Each number is 500 + 50 x the weight over its row's rms, rounded and kept within 0 to 999. Layers, rows and columns count from 0. Numbers have three digits each. The size before them is the row's rms in percent of the matrix's.

# down: layer 5 MLP down (transposed), 3072x768, rms 0.0224, rows 300-399, columns 64-127
# up: layer 5 MLP up, 3072x768, rms 0.0372, rows 301-400, columns 64-127
down300 103:422547550452512501502494481473550504389501468497586442548427594504560470467481433578483544472556436455509534525457523486467485417502549543505439534446539455561516548449450499563532365556571413
up301 093:482541517588535492572466534467551323354436537542485586606506521464509381567384428437439473535556587414526474436496489572454438509549411409358456526563485529513564494530527542523520556388561507
down301 089:544531519528545531423532424475505512575439526565631430491519439550439499520451508464464541510534531553516493546551511400559540461431578589488471551476500520505460474409556432472461510576594415
up302 103:476383590545507529540531541536502446464537501571476443501587532484484466467489494482510525552580484489517486489475463491511546512555469549540595521520476500439572545436452487452437502409435428
down302 103:554487489503524460477460565608514544544516437506589502553465469517465525518494568553494473532537546516560429526580525531464470401501538534516442503562590431507467595557558524495493537561499514
up303 094:574530533509496411445455568609558460453416473567524428370502585509517514471436433463518500586531472478560457531487431419529525521482492495458452457492452576521385540482597436550528617497523510
down303 094:443454530458488457497524522472477466488580476488404528538554321528469622478533503492506495441464528567471444498478554490548486473472462510548515555503553544475522533552549480497477491502480521
up304 101:453514478501545492444493459442508471431410544513442486574527574480518495473481472475488547453417475412473538408447505588520463534490490447498452501577467497460602490509447521518522608551467572
down304 108:449529541557562448560551426633497524563505516632499516487530559483500545476439601494521587595508487551509538478582541425490569492461477511407479628528449479565386502466521474453572527541361341
up305 099:528478507491516483582463532463482496505455441544419550431523435389430391472465455508420487477578523445514459532549550568562584550491539518504579499463494557464472550570488527504466535484541507
down305 100:477463445496407540504575421470505462581500602569508422495494599491605573494522506479458406494494535497544494424481508461456481503522488407504536444503528477544506557491482462431544497400567555
up306 098:555511503449505480527539578588443478560531534514421546510494567489381545498469481562451503512440515475484554498472503562466581415578488547489564467557494391497462505533582480509418582509459550
down306 094:458494586510487432560518481470517541435393492480516545487524457517451501495425496482469513540420439488543543469397489571381516528473494496423487516467566651571566580584493505489525484507502479
up307 110:554479441529512448459430444510476505515489551478557505591551521475458439415508502437482536442418591510543536542490426533508515539506530521462498413475464455426550461503456533417543428475594447
down307 107:527483562471463524526509488546528469551463489455469572483567503495424481487504460485484570478440510431443402446547498466596473460552511443526526561462411479451526518539491480518380524557427532
up308 096:513439471526529561488548441554474519498344482537445511598514530490591519431502487539519554558537463495491517484472531494549511514531469491629520503546453513553499508490468510560526465537579573
down308 096:442514564522424512573556601526524500392573514476483492487409457483464465554449488547522520531456518544600511517472572523479548505508556458502472490461479530496578577526499521489486546454497533
up309 114:480483544564590501475534481443564394484479514469513406514405470512573510592459552566443540534569525533430492573415437431519538499531471483579492508574471528477495526447547531585487444500603532
down309 119:475501481385487522547512517506513525541577512501598487433503521546497511491546467501617543494567438453467468504477504554519638505594444512491497555475458501432568496554510535479527552499531426
up310 094:421531526483538455522453491522538483453461505562532534527535512591465526484426484521472597493499510350547502518476479434601456449510427470452410476429504484511491563564458460519512565537539540
down310 102:516470492509435509524482544500415577438499607474553475421517404437594552543554434427531486492520607406472534511555538533449568469451520500513530519485520528503571568576508473523459582429459551
up311 103:528463496547573541436459465513447384491534551559498424525523521597388525465512555480529530530563589402528513547450466484498527502513399508504553554508412453486493546447603514492491615637496500
down311 087:387535470573508472492411500451464507565472450563513592486519477535551486512512432508448583496494449529530493448400492421523514424503467434511532502556455431505538541563564429548490457436455485
up312 098:474416622473511465557579422607500601577454512463490419487504514577544519475536523455512483527556488559430422548574431472518523512466437501522509538478456529458499499560513587450574621571473470
down312 094:528552535535598477442507521596506492563485492515491544521407609490484574422458525494537594471497490541515462589540607488476468462468505458487491560511451454494525517469448498545488469481558470
up313 101:564425530506518433552506499528445404507521470452483605480531444508436447540470436534581532560576483419565478504533590452550442429562557499508516571483505494448473522532495509520427489538463435
down313 099:468448494539551488527505443469599400507430492477528501451471477439525557542441540538485510547558524552423488544408458569483543525463521490482459444564466560584537530486477529544509477502569612
up314 090:469521488549598574555475422529512497518487521474447495558495471448457401485486514489415406489555563544515509453460496509442522481580579546470499572486371570517445424403514481489580461510452507
down314 103:510488477477494452533539530497519453515557609587506521447532564437392534493441491601528529461498496428567596513584570550535474564521462477549582474453484396464596442446435428485491540460538513
up315 106:469474470540522470518476521482480478421460525519490570521548516499526498508466426518454515397535501595426430505578397459449498436479452545535492421602385520511447511523461530533526542429488521
down315 110:479569502514475500445418559582533495539544518532517539520471455374512477495590496477456469488461539469593539486444428437532514524511402484387481583537489458504461507479493493517429473501503405
up316 108:550549479483411537470516482530526495503476506590408540525544433472454438524471539560463553531621485543379502484614478502525532492562486472611497494485516541484621512495495478489549455497577522
down316 105:533505542533552561475620452554490542512529517534505495439544460454388461551501509503498490602496558593506503410507494456518481437486467490510539580532459514459471485507419464514489514522514517
up317 104:450534520532496563477586406607492478558460591541433522436501495572490394505451497544423493553459510508453509554522509460516570470491451567473583480581559536603517514486470476445505443458629529
down317 114:485568534540492499534497462556448502488381518477510525418542494479599554485506406616538509460496482521535468552592596481503479539482496579528482501534553421592439534520448466465520432543459571
up318 098:475487547487519544515595479612552468457448533503404539517450589440500530451405604469405513536549489589610498492575471469632508488548476493527475493418427536508509582509567486566625517546467445
down318 093:432456425470486435491436509414454522510472427416569543469422552535591546514546470507488469516568489505507513449502469490475538526466566521551399488497509484558390533530500553412443502547531444
up319 097:459504463521531562433515513622535510504454533474435578581414546427521452621446473528476444518552527533481500519522530552503562514512405510530480419491475479491473515583533520567421467457437456
down319 095:556439372517565535453406514564524475460570561488513429481549484472495454530535472492467503492505392520522462519549503430513462505492516503432468526525552506495524496445429470509560493492576549
up320 095:497374550462453535531549471555407401463492568546461482420625635441465407464518518436564550427444519510545476585419497464475555429565492503531584460561490555461481483628468518510582464527464461
down320 086:487472514465512512487496560459517497477556452470514570537477436442433482551532491480492383574518395433453502398412447555521481436509459585466446508541554480516501439461480484512554597574415557
up321 102:423445587524465607468516463526470461543491552603542587549520539590513445521504509523511487459457503469486466491472402517496534584630514532580436479554484573492614480497523520417503467490410498
down321 111:391437465497510496504598557525477495478430525417516469458482520494548481512471428497562539489519535531503516527461500508477511518413505600481465462494546532471412443507443473482476474541468479
up322 100:600502442514510554481498532531529440465494595516495522571492437529464524459329531547440464542456479535467556520489442457508481517557469527485503536594602491551452546466484509493498427442471492
down322 110:493391462437451523572488413421447505550524511542612588456448499468436546508621411495517470482565498491485542483520560617538489474491453484512526463427430474396429553423615488530538524493528558
up323 102:509549406525539431562402535544617481519480472555515479484444478485489461441425501579540566543489427462485535499450479561498440507561575468475453538471519431604539563432584535524498414479465603
down323 113:433474560550495486505545422551401478429568472451489550543456634506459558442593525424481461537506562487526507550521506455546483501397511547462530536514516470483384484471393468468512555491473482
up324 103:387513534526449500562567482612500482507502487549521487522548555432446499508502588486482523512518481551463494548550455548482541445552469496527457430551518450554474460451464491542552409494541494
down324 102:509490451443571504577424477432425478541589541427513461550440452551585513448417435522608481482503480579448463483455464483471529545521522452495501542574493510461517526479490483394447530600541520
up325 087:463536507551478508605517547451452526415480500576518549607506473560451486479469529498512521440458416433454419410541497417522587532650463565527486520564516514504578466452491513504460540504560507
down325 085:518418451544438478485537477552575564549553445467501428475410495477472444541554427550411466530495534507505495494405544558590511563494526457419544540494528527627416550436494393478463427516461501
up326 105:467597460587465494518404465513471491441511530553449447548459531521510515517513554413456530532476466496515437518480530544519531487475589504451504481551506521565504515524497566555472515502542484
down326 089:475442439521502453552543533492486509422496490407506490606504500473540520539530547498499447500528500562499546510529449543541473438425433482387423556551496456461507485482503471468497520570544559
up327 102:507593518468445560526456559537565496515494523517613503431446551473451435546556427532421503453558529413423410449612510457524476383528455461409520593576479530508539444506408442465555459465568528
down327 110:515453498488527633534506470447427463431491474474444504597506538476559467502501565436537528483442549574544494441484464492558362471559501485541509479468572569446451533526544490468542497583533464
up328 101:469469360504588489529595454384558501483432451487479515408501429378553486567432496468444421485545552566448576496516501548480468542526457502454475534517476543480386530549562507566457550447613562
down328 088:496472537540441503441524512328526519502475512529494497471513533588462458371543448571572490548415461507592446608450506488531556510550586528515509513503494449434453449463529446486545527470483506
up329 089:391490492516410434478483536439467471522534572487430543558546486478519439585562472454548526559583531480484476537395503524478563449457578481463413548601566494367481577550531568555582493560478502
down329 090:543532440520611516597540515467588484508480472493487600462446412463510503441445443509530439558473544427475487512456483581509496480465563469470518453516511539524607618444554479511443553503530646
up330 096:476425498551533461441475470470501566493564546482467460506522437518472494545474495493427535472519582489545439480463541452513599425528517546420514538497494515442462520642523499489613554548493430
down330 095:479501456532535549409532484504545539478524424573552541566425471534477473513488440629434370575407499502544505573515451504552512540458508458513508492494463511406596469458504437487457460555539530
up331 100:458490492514521490472574489517428505459502397500448535564527510532509515431475474382531485418529506524438536505490496499520560449559514544437505516503513498496535559552540583456403599464563476
down331 086:558478435428472503540454517522574541394579509461506489565471566437575559463458504486483486582477514528519396458530556458494524536443410444449517485615641543493487516453550462575607553441440549
up332 101:448413506506516416494533480445487434593513491550419473538487448466415435415554408525600406492597536516562393562546463498576453478532485580465470452465514480441581457457507556499572540518416573
down332 095:475507475553515546543427548510530538537481524501472530474469489486471547476366576427404548420516430598467598626415534522449469522467475453614519530579470549545492583493575502452452540559535498
up333 097:501477499517494474503513533600496433537463556477427496375556398488538533570439528445470349517464538546524435539513525478450398452526430520472437481521487512558513442565514439492520467492511497
down333 095:575443481481552562496558421403475478458524464542601482536451505465521501439564545534567537444457482506481563470460475507527463553481560560554524450573508506543472454457423471508496512466476489
up334 101:436507560560481461541524451506524538499519553507432490454530527456463482522544512431467587528512507500520536542443539468510555464475484527538504487615440422471517570485581505467547490498545501
down334 102:522581474527460486469548437479532516524452403509442445494513456472625525462552469457496544468499526539518471430516441636450485476462490402494553563471458530535445426414533571482452408487382480
up335 100:461429476529503600536479438466481501415496550504478416547553516545430533439461401515548523434624472478530387443550416467546514479565488503529541602468493557457453487523494584490420473514577483
down335 092:386565509481415421490485555525448429504541511500509412500478439535495483471570507496484568547391538508531421536381490512508451466448504544479469486588497429537488548432494468605475543447385452
up336 101:487535425499605394565483470491550547549447478506483518436557517469505450526475495533502493501440469426565491591478491450540476504485450580574499502512472559427469524524527518511532442465507472
down336 093:378433514480536504555607492571449409404494561499516511527516489499553609418489475486491508463552478538413490507564522579478413418466486517536538385490485570537592455522510543529538511433518610
up337 097:477503558448488631539543439605517536473481564485562527479460548432531437580470416496503466544530524551500513521470507421545545472478460452507629444550427531475581477569536536452502542463497448
down337 098:505432629547591429553458538517476401448541450510468434440520511466451558564543609559525543492463489466472466521480563472481490496440588553500492613476514496492524478477472497561583443462545568
up338 105:482445572532553532500416434567530517560518497450531372543473467496515472541539519516531532497577607546518459570524494523506423556545374485577546498555421582523540479415495484481608449527539481
down338 108:449603422541523511443651484548446565512520562455436485510595479483416491444450489435448564530478466456481600447514547415474598435500521523525496509437521526475442603547524493568445591468518516
up339 099:539532525575415540428420564435512478494464531522457482334461566508550518480523390496510471457558562506510446571468496483452591576458491422514452539462480486460510476536528452559484464422487438
down339 106:490518470449488550584436496567489513488429523448444517536566512478475465489505603493549518458565476461564577582521546528452470535469556549527490432551568453556580511606527493550474418503518500
up340 090:483464505510495510549588455511402565414507557514464400503497517425446453513454473488463554434542506544535521422498473534545474543510381534478524548558445380476661458436542539527488538476541481
down340 099:558504449476481489538446505418462538508457506458561498487543632503553543493534501488486403459452529448531473535473514496497585533495577583480471494520548550516425550522481555432569447517513543
up341 107:480518364531525485506590551451606427527539511516446558462487452531461422568411501489466547487446505482432429576464367557543560473540463509537485475502546456485419538409547471579517540425577460
down341 119:422395538518508480477425490456483462600529452462448419447537494515444488449535559412531478488500549475510479439558473590431489574405518548429475483511425489455456407499538504463429532541528498
up342 108:410516489528503415463567520417500498514590537525468503538612528417585481529517509433499525506512512497497406527589542450524460485546516474551533497601439426431528448427488446498533451547472522
down342 115:486519473466427462613564508494415516563565486443479465530403549476456548488473460473558504512388442485465508481506413623607504494528454607488501495498466464554431553454555586576456587501623512
up343 097:545514525509507507493505525507483478468505500487522536521516601487486520528481437500553398441590587490541502514488513470537480509492482544538512450503551444452472489520494502465492498520498503
down343 098:491529481479597456408505450521418503586512507534511453483468510495492457518542555476476557461553473478389522514572464534400515529465426500495504428635494547573573458449482484650455531462366549
up344 098:517363450490457415442533517443512525442481488456555470547554435474423466508453449493533500418520507514484469535430538517441485479482538527589473524510444462473473518447583567522515581491517484
down344 094:483488473491547580602488545487592463507489506548486510512505505491516488465481447456453425624520525481471578427449472460542535511477560449502475470495576462517491531374449475447598485465440535
up345 105:481528515551490578479538560513521489511510481544524512620541491508475527515437473480461495492468526480521475525535496507455501491539463489508499471562482505532455413585509519383380581495444510
down345 103:480432523432523487537415443429491473520524423498665560420515540491543431519564559472545544450501381552547474443616482516533474463546583484517393566469462444488424515450616493547525566549506475
up346 107:536487449533547556524512450524472414457517471499477564600552515531456485451419513520487530558505500575580510524501430395514540471537453425596441502477432490441490518479624467486481380414503493
down346 094:509468525549504552545447537490429509455475436499633525516557421486382538559663572536528535427480510478582516350508476538530472479580517570522477494474538475406505522562546554442524490450494534
up347 097:436426500486521462570504451534482496494499549429478570463552549570400458545543433549533455443572489582490468406466457501505450518534459506412457524516369524434440484643553465440468420530498509
down347 090:564546406567425480431504452564558522486501464502508540438504405400581544494439576506569504615414503416500448538541477505456473479471566474483505524482553554504462454467491492496633599450527531
up348 096:495515518595571575545576463532529482502449428482485533433469403540396424497516472478477442512491454437518458485411461431477515453489505488524585483514459478443549506591459463381558492494570540
down348 105:476497510467403429479495535492415527502494585486559429593497559498540551472440617546544589450469542597616540600621469474525477561489449531520467450502562341532511462356529537635447555483542455
up349 101:560484482509517445552460526462520465423468555465433453437506473512419452485501505472418601554603546434543450465485470504555495454587416473476442532505502490422483559566489491429534501493518515
down349 110:482522498497398525489494537421548514460490461422550411495457505557586386512471508434496455461480467444479531509535482488528502593468600541551515469455547502409487548485501553509532503425431519
up350 105:451492478526445432462569461461539479539533580485352477431480498471444364545490541591372505454490496584534449615463501501521485533434492570438502497492430539445587511562571532575578456436421475
down350 101:502526486523529540467508455448531461475478531503471570525406524533455453399540528403534473481474503534427461495569505589475533525484533541541460477523485442443549505502418481444434467587527497
up351 094:450478437565400514491455553521489547378435574414505529474414545573579489481534422505518437490479597622470481441381423528481618507526443535535499514612491400459516574526450449512545523608405491
down351 095:541422609466528491533531462485459526542496417546415467530468426499486427525523548547497575485546435516516484560447530500425471466429479517474492494513578440435520527467557522566553517454531403
up352 101:444379514505502557568445426453439517414518615517449481566499452515502508544461526550478541497558416364554506499455504454589610539479446541550541549514510499430441494547586483522492490510497471
down352 096:460545564479482482505510639490485458510544512455521480477476537547559469488496467437483472514498493572495438481582559527551417493464484405516575496474517567522599545500550516453570488500467414
up353 103:449492552484515520464501474541437527515533540483575469492560540507497485498461536615512537478520481479558473609521490513579520438495458569483560492499468450482472588532502516479503451496470514
down353 094:520533510359495461494567490537416591423523502555483563468505429499495474500530482545448532473525514510470500472499522511468475456596450565480456522485462559470537457503465583487469463515430482
up354 105:539509474488510478493524554521481445515494488616491514575479469547508522392423504542533613457539453516544524527562459419613574533562522560523455439584480477496396477513579496517407565485655529
down354 108:393470522541464473548571631478507529525479505499468459556517483530432454531496482497505461516501437530394429506503619546458500523513496505490502537467474504457533439485460457421485454513451534
up355 097:480418486527514545504553480535480471475455462439471461534464515492545454480492483470582508504593596561466453472497527493458483539507535588489562576420494475501439469579525601508457503493476535
down355 098:435428480512452488628533540486515441543541383590474540494486546552449469500473492521478474515485516385591437494449550492627470477508508503513452496497544488424569442439313536496601483546545548
up356 098:468437555505510574556544520380470485550456412554462545467461576592542411468420467481580499525550421504518500600496454486538611488515370490503500461513394472540572584457551501524476493506494540
down356 106:457471542534426413505541505543502563473385358454550425480557459528436555528538634446526505482585558528500496500496558496352457574492531458457587567533520397490388535595456517493504448520507485
up357 096:577402574494558562507560484642438500560421545578453544493521520378419406509540465395477495450576477515502517523556413556534567448515430582564536503406414532545515414485465483497500526541539508
down357 096:463540451501517518526429544435504491491577422527524477540410535598420547482584518554497589552449545430494471424479555402521468487542540553488411530597529459529485602413457548476522436462434466
up358 107:493485475574473490430472473588525568538388459585504476492569510480513557558459531474519463514475529550477467543507476471402484573457502534462543572544547522483557538467468518446482558503471545
down358 107:513446591526533504480425499553549536513449515474485577616459486527507556491526503506515581476373412531450469588494629513507474589483439427446547619553428519546526413429419505423362413483412456
up359 094:426495495422443491540523452480436474470427578487487520529487492408545436483510473516528464558576574388593485449582541526534392584418498555412440519489503482540538422564538497506475586554463559
down359 093:579475452461524464506525509471552452538552516590416508509489470539545508468530563483510515528503377525483483573445492522532529434602536541412492510451514506507383547463584472475494482419463500
up360 104:440483521522496492455521450475480438401514523546476429509488547554514476479409482461450512482592485437480613566541541464590584503540578570449437502581522455582603522550529485482451551586508562
down360 108:550526484495541563508498563433467457556456548494619486519512501494474501531526529422482508491541499525510510430481506466523500462511520534485536499476483412540400473537465497568479591400482521
up361 103:473516552465485529526551474463500448467429479458475508573447524544515505511405549462454532543578531466440548502571437423483504439501459424453475543473525517476468526476494562544589546511440469
down361 108:441585543370493427610442487500532468581475576580561490410391507525497487486451421503543492491490495485420476499457466527402521510558457512445571578454456484509528450459377505491478573482554536
up362 100:497484512509555382507536497513568527464539410476571540513497463481523426486538522468576514549541532509474520480517477551488500544628556437503462519437493496545451508485462502527577587529509575
down362 097:516491558485499587393508482560486497455445528544554538472500658580500579545523394584449521488532537540545594450484479490591540562440457472458507464613497503463564455517484454469516490625431368
up363 097:402459547414490570471486409471458472433526578484438514407504599584475434611516473553569479525624576552531450589476426465631501508555511547500537448472470505456423496521542457499525530474583532
down363 107:463541458429528537546495508527493489469570532591540575570377515551473607479480514572415543468469499424394438502518627502442527497502464466375491407606399446551563475511543595516470541542406446
up364 098:464444520545505532558618464556477511502436435602512549488465442567545451503548451578443429598585582432517553495669561522567396525537520473565493508610399553511471481539537585522515538499464498
down364 091:650513436500518570543496518539498520476477540509480569515540476320385572407513515489417535481384549506586490537462441446467408453527532403472470456457491567543464494485454460440408471433449517
up365 099:453491473488547438496545503545511441474372479485469483531578564522505522484512590471504497543444446571531557438528453575486582448437506610496466541541505537506477503534472532488434528537452454
down365 101:563497494499576511500460485473520493493548550552586458595383478492523524506405460465482448575580488496578446516511472480579519514475484435403537413423502484509510533497446534503620464478511529
up366 098:470453446473544478513513527574535470467474600476468447526548481531522480478488506413453374532480437448359457461582470484514496590541614459570507441495499416516509507544689517510588484527477496
down366 096:545527473360640456531506427506526478479492552545441544521568527551555537535435555514561535454506497546507432489461540433534408535482571517545474483567488511527478534489485466646528530435534495
up367 092:429481428404495526567470530455517509449469516467483518422481559521530574528525505474425430436434517538432517505548451486437413505504468567565509440623483493436558478529533504492453430526578535
down367 090:555480523539560414439553490432480497532544383522544589553558499398500448503528583456538578510544460532543493497491431426562478450527502481497435476420468534557537510466497504499603408448482560
up368 091:539611450537511586507433511515452439563531505472444459516475545496513464474519539507478492507498554434527499505553433582517458474499563496644513460524489586541463504498549500506569477440468449
down368 094:466496485466467476521514606508511585535479428442516475476518594441428504581516441482521571539475586564367545571503529548515533529495520571429441504537563507512491458519489515459454491513519478
up369 100:476461606461528497480485496483497382390531470557489597548472571483516515592489540588460532460435551509481537565505528524516487458548536513588471483535424378474553475518511528504499485508392471
down369 104:501429488475509500486484542493458533459504449428524514418448531413516512516603453453519516519519420458474528571528476453534447427501443570506498573371425550491481540494492492494506498556485450
up370 097:416544454471560504531546542563522499608410521465475482437522557620545469423456533507470546489558525487496529471409448431545572513515400538527490519426439490540451535508477464598493471548467530
down370 090:480555485503426521476512496464566469462563479534553519513467394491545471504539501486577524635554509449540384440556582476412455548441586476544494560519508589515497564450538420524464474499533469
up371 100:396423523501488582571538483503569473463432548496505496586560571542552537444508492598440464498495458519516470458640527605511517490487523504526438453485453487449486488503446517456452476545532522
down371 098:494482573391586542494575481464433558483528500534615476451621472566517446429493508458508475430498575523497521446570411492513464407505499504507438454476530437510481491462538433459433544489594483
up372 102:393525461540419577550522521482501444541508528582508518516499503555479394453495533493490477467551479425530538477468476461416541510590370499502596471558427532467500545586502488501525486500457473
down372 098:457465421521585458534500530499477467475431476518526463560533533391570566493444575499535582516521477526581594570562480569450512481417446492490548586576503461491450519411530536514565416488522630
up373 104:436446539521532503579494522433562446476488451502474573449561443521470390505458478511447440505454565452514502526457488453418444464530488518527496451472493460432567454513534573468544403598462432
down373 098:538465508493563521496535454479489471514419479509526528498506483498514570443436521502583585448426473568475464549432476544438549531628519535576466576480451473513449508520480451547569402486504536
up374 097:417363485472551526545469478527454506478443456503468501543571572516448457555481552541409457504554478513508449478517540473533513382504527490564503511551479393500442514450479472542421494554457496
down374 097:596571534411542537421538477409488460478611499501456527519509460546550515544489431508579549504460572616447537451468473586492561565504543480516503528437570563450589494545577528495438449481515409
up375 097:541589664523534577522477547499527451586403525486508494595478475522430490480481516547501467456523493410412522473521471509487612569571484477528523523562506473484591489539481522458505494454512617
down375 094:460405491359462542377558463530491430489538569455505496518492479482491449473540404425467441587474552539484487438540431574540450477504539495505476528428542597586498447548353523516492453487561475
up376 097:523490578503541556509586466444574518505401418476450440468508477474500430563478501590446467568491542499459406564516443507435475531495585488548468477526515553571514550624444552501519530545598572
down376 092:455578502586509479494488433502441506548490521500635559458502555518564419483572592446477559375570460520443524492499400458533511432516541606448541548506475492467477495464571647430537481425524603
up377 105:500466494570512484533407438513530566570531486423466465471500523594512523475508480519454518589563450421503526523526494448462530528458459514493567553509480443503534485610538500396463490500585490
down377 112:455471453523575469524473558405487476607488494565454468357508533501543535487513476492457512477477611398459533387506506462539599520542453488548430550499534453421498583374404472588412529545467464
up378 100:494494554460623482518508438718557585509420520537511518488466508545495470511468612554399517403586538549517506493575428476546483466508451514463570531467448568478498571512506568523440444470462467
down378 093:436554386468539398495489577567502464486512434531413450517533465452518497533440453551469448508479531505449512457497445523508521522471425527508418504542514437621525507495489362513512446463519487
up379 098:556501485516552543491517452571438492457531518461461531522511504504433466555484504534480379447440399401557486498509544506544518558439548429636461362557439486564596488527520577493487448479453508
down379 087:514557451536455496489485542455443465509480492527480464561556569515558499483483542500535485541494508504531493467475509465576528579512458483417505555396503512451542494464455501530507588492566457
up380 104:512417493643582576526480362403479470473545564565433365492488403557479428496526534552520508606504498457545467492497482496558521453520456540601536593483494428516451486498458531406516575468524444
down380 109:456439446544480603517474424491440439486484485583629570504539534458479553498517483560523439503503515442497504554492520531549465494463431427490418458527517574474689565502465445578520507584520568
up381 105:512498500575624505515473484484543475371511411518472524518500465498522479490423496541468525545556449510538568547557476453428478518502515511464546556494411544499556477491555567496552433514533523
down381 099:519517543524527467501478499506500474481459483605476595542507520529428500483438535540466568496541465512514445525496500417583530455529433503543514526497368430479496541522530528489526473455522452
up382 102:501481452562537510443564462514532451470387522481419449497516555459523485490549422457473399495462521436594433556581520524555472510461496611480519514481575390498528443537550535432564438568516592
down382 114:474587452523508484445419520487489545538554517569540512460460459406483518522472558549503519489569519545463484540492534535470511545458501483545398518519502527531469520556417520612514571517457411
up383 103:459536528490541467535442397584450419506450526576463566581435555488441384399482407489535514578521525422452490604520542506443544512448505472463589443438526479496514499596525552477425488517502393
down383 106:526486492598498492475610435483460519551488480472470476547550600451413488408486515523496405509438519478440548467486432532540519521595548480509533454547501528547510483524431483543490587460415551
up384 105:510518501518479440501404563446462431462522446523559486469465465539539430440495487521523538536535596588470502477417506512604482441526515489506486560525450417490499502565635570544455490501532478
down384 090:528517501481517441442448513541445548553430518581460519471477503496632573461645461587453515487475522453506410509494553489505549570537437496465538495549472517496471468462564514448501487436475388
up385 093:502525457472529542494547509546523491516359430473515539507529505491538558465520539460471447592529504489452552398593456609468503433533466488532474443475490550477454598541474455564498504449504553
down385 094:524567526537457521509413503561494537512458533490480528501467512531566472502473468511505538530429499529592543519476529463507505462420556423403419554394410499440540467450451473516476457615546413
up386 099:504560522468515444537500487569487484489466463523498586596529556515462332464444501568498499506514557448528423455519510462552511455463457481545423467522582499511491486486521408495545642588549474
down386 094:515553520551562543548480506577485476551466567528480468443425454508423602363524489422480458465580485460468521518570530618419444567439466546506526462424469582485474501496459461473553466484493518
up387 096:533470446585548529497519403496470473658433538522449472526527509522532512451482438465497580533504508501413446480579498389505541603545489521495496520503533379463512529603571468409496506473545594
down387 088:498541442491515428511509608443464495475531554452548391463494454527491468539512531500426458509467449446502571511553539441467498431484547545600460484487530424451500432504483525452472534524562545
up388 104:542522579564492570464482457473537517509441522533464570558529428497443509456502472584509546464513586534377501480477485519453577506487501487522492541556446470501580474510486483558496584581472501
down388 097:472418451442402506577598472583505486502517556373523407556494461385520523515494468424475490485543628556530459534537404547536457463544466486519534471481456456460470400506541544394516472506438460
up389 089:385448590551490479503526416433437494400503529429493491503554511447529484450453453524576527386614533614525409572441474402487557440537493473525574550490499516478574502523481515573543466448611495
down389 095:600495449479529501493497546532559503545468400341491444536415528531472577513463490452471505551540527435534592462484492546510426499451511503434509560552537530540533498509476496558504518461432454
up390 096:538499531563538453512486459511515484520463530579456501544450516499452553514572482446526420499466516529576508549540492523549485427570449464516481514631581438485546584460540409510559544387442519
down390 088:443515568451435539523475444513546504511526466574438445463453544557520514426485479477508537460547454511521534488460567513502465548487523545584444461505483453577447438504457417482467479564464472
up391 107:514484563532464415509453434544507448433466487525482559530525482506447493513432510552492530496561508572527510455465493426605515455424476573479530534511382452472470571492604616540455464507564501
down391 090:506474537582538511501490484478460478520466498545486536522471501527431439506524513558459556479503488481513427497552486429561529447551471524566466547546347475466484487520536511514498501530498475
up392 096:512518438476573625546486556487460468456408439504521502581504522564433569521432605443503464402545502444511456567515438477562539530601474569525563507478445393554558536466426478491515584518536470
down392 093:519437560485460420516492517526554479530525434469472438526471515590564430522523488502501420625463575502448557459411539583436460491459504463476505420473506516559575482495445379496467401484486476
up393 098:476466498573477497560504486511467501532532639497459489545584472461511546447526372537422419498498510552566487447549499463564499481514497543428482492425506487483515452516477489447425364409531582
down393 091:450593390493557457547621470480427511493398494517485551492565534495447592560548610521553567473404523429357563473473524446451506557524411445567487609561399530560504467467479558541457487488532510
up394 102:480624558526521572437529472640523507468451465492508411485537592508484506527526508453464529534495460511515490574496546525481533409588464355471484469473521483498514462525448533520458460509464605
down394 092:463411517480535438567420588519514525504512517553488610452573443573495524517493416536534452508517455515430537566504601442509502516532434440503539483454493567487461482471501590548500527513536471
up395 092:522550485539543415449593478609485535416505458490499511438485509497566530550545538561395510640538511474529467552515449504524496509501488480458519496454510460475510508349464437481540421505544541
down395 105:418402509571489470528424494436519470582482555503468527518504515471432573508476507406518393423584438512456494406425475516508417459414512536482527484554580495494576482555513515357511534472398517
up396 104:532447514571508440472479431490523513433512497463494542484467537463491542526520551501539477623538522442522554454404516505539538563473478548473600461537489520477565511520481513470521636520496524
down396 108:479500472461531451553489515451475495524514476514475469482477492536410598526541470525478471437485465585567477522505515510522437502405540550556488476611538529481505469511540560521461475576448406
up397 099:443496516452522520522570484527539469485393474550508451596488411448479501522509501542451415484488477484506544600496579545465401490555465458475497513527504397465612446554481495501574534519513662
down397 099:513426497445398527467442562496545499472490630459577553481502455403496528570539429563489519510538565561453521500519502535477602564477536492459492481470632497518513550505529481453518569422496413
up398 105:538520526599578459533469470471490456566467449442556532495535552540430435517526484492543461529527421479476594468475510523439462535475510522532533534553455531528567550475512567497574491537543555
down398 104:410559473574535459517468441469487589466477484483541483604424591407542435461407604490459363556491550438507463546476619518486515458523544550511458491540484460575496488527553599509435434399390435
up399 104:469560516522576501492487530505459492508460522588495531622627490540532509514462528575397439531601491489565544611468541464528585454482530515502502530469500450512509522505534454519394511442504499
down399 106:534595442530459506424488476508492549440494438561523522519558589474538507573523497561484513552510567545518503537520527481471496494527430511460490472506496545541381415493511570378535522518555518
up400 100:482478463521584544389480488500561445449490527481444451604473517445571490609525539544455476511510487552569484534491474507448481578479508423502539499538503405462487549531496398470500500511568464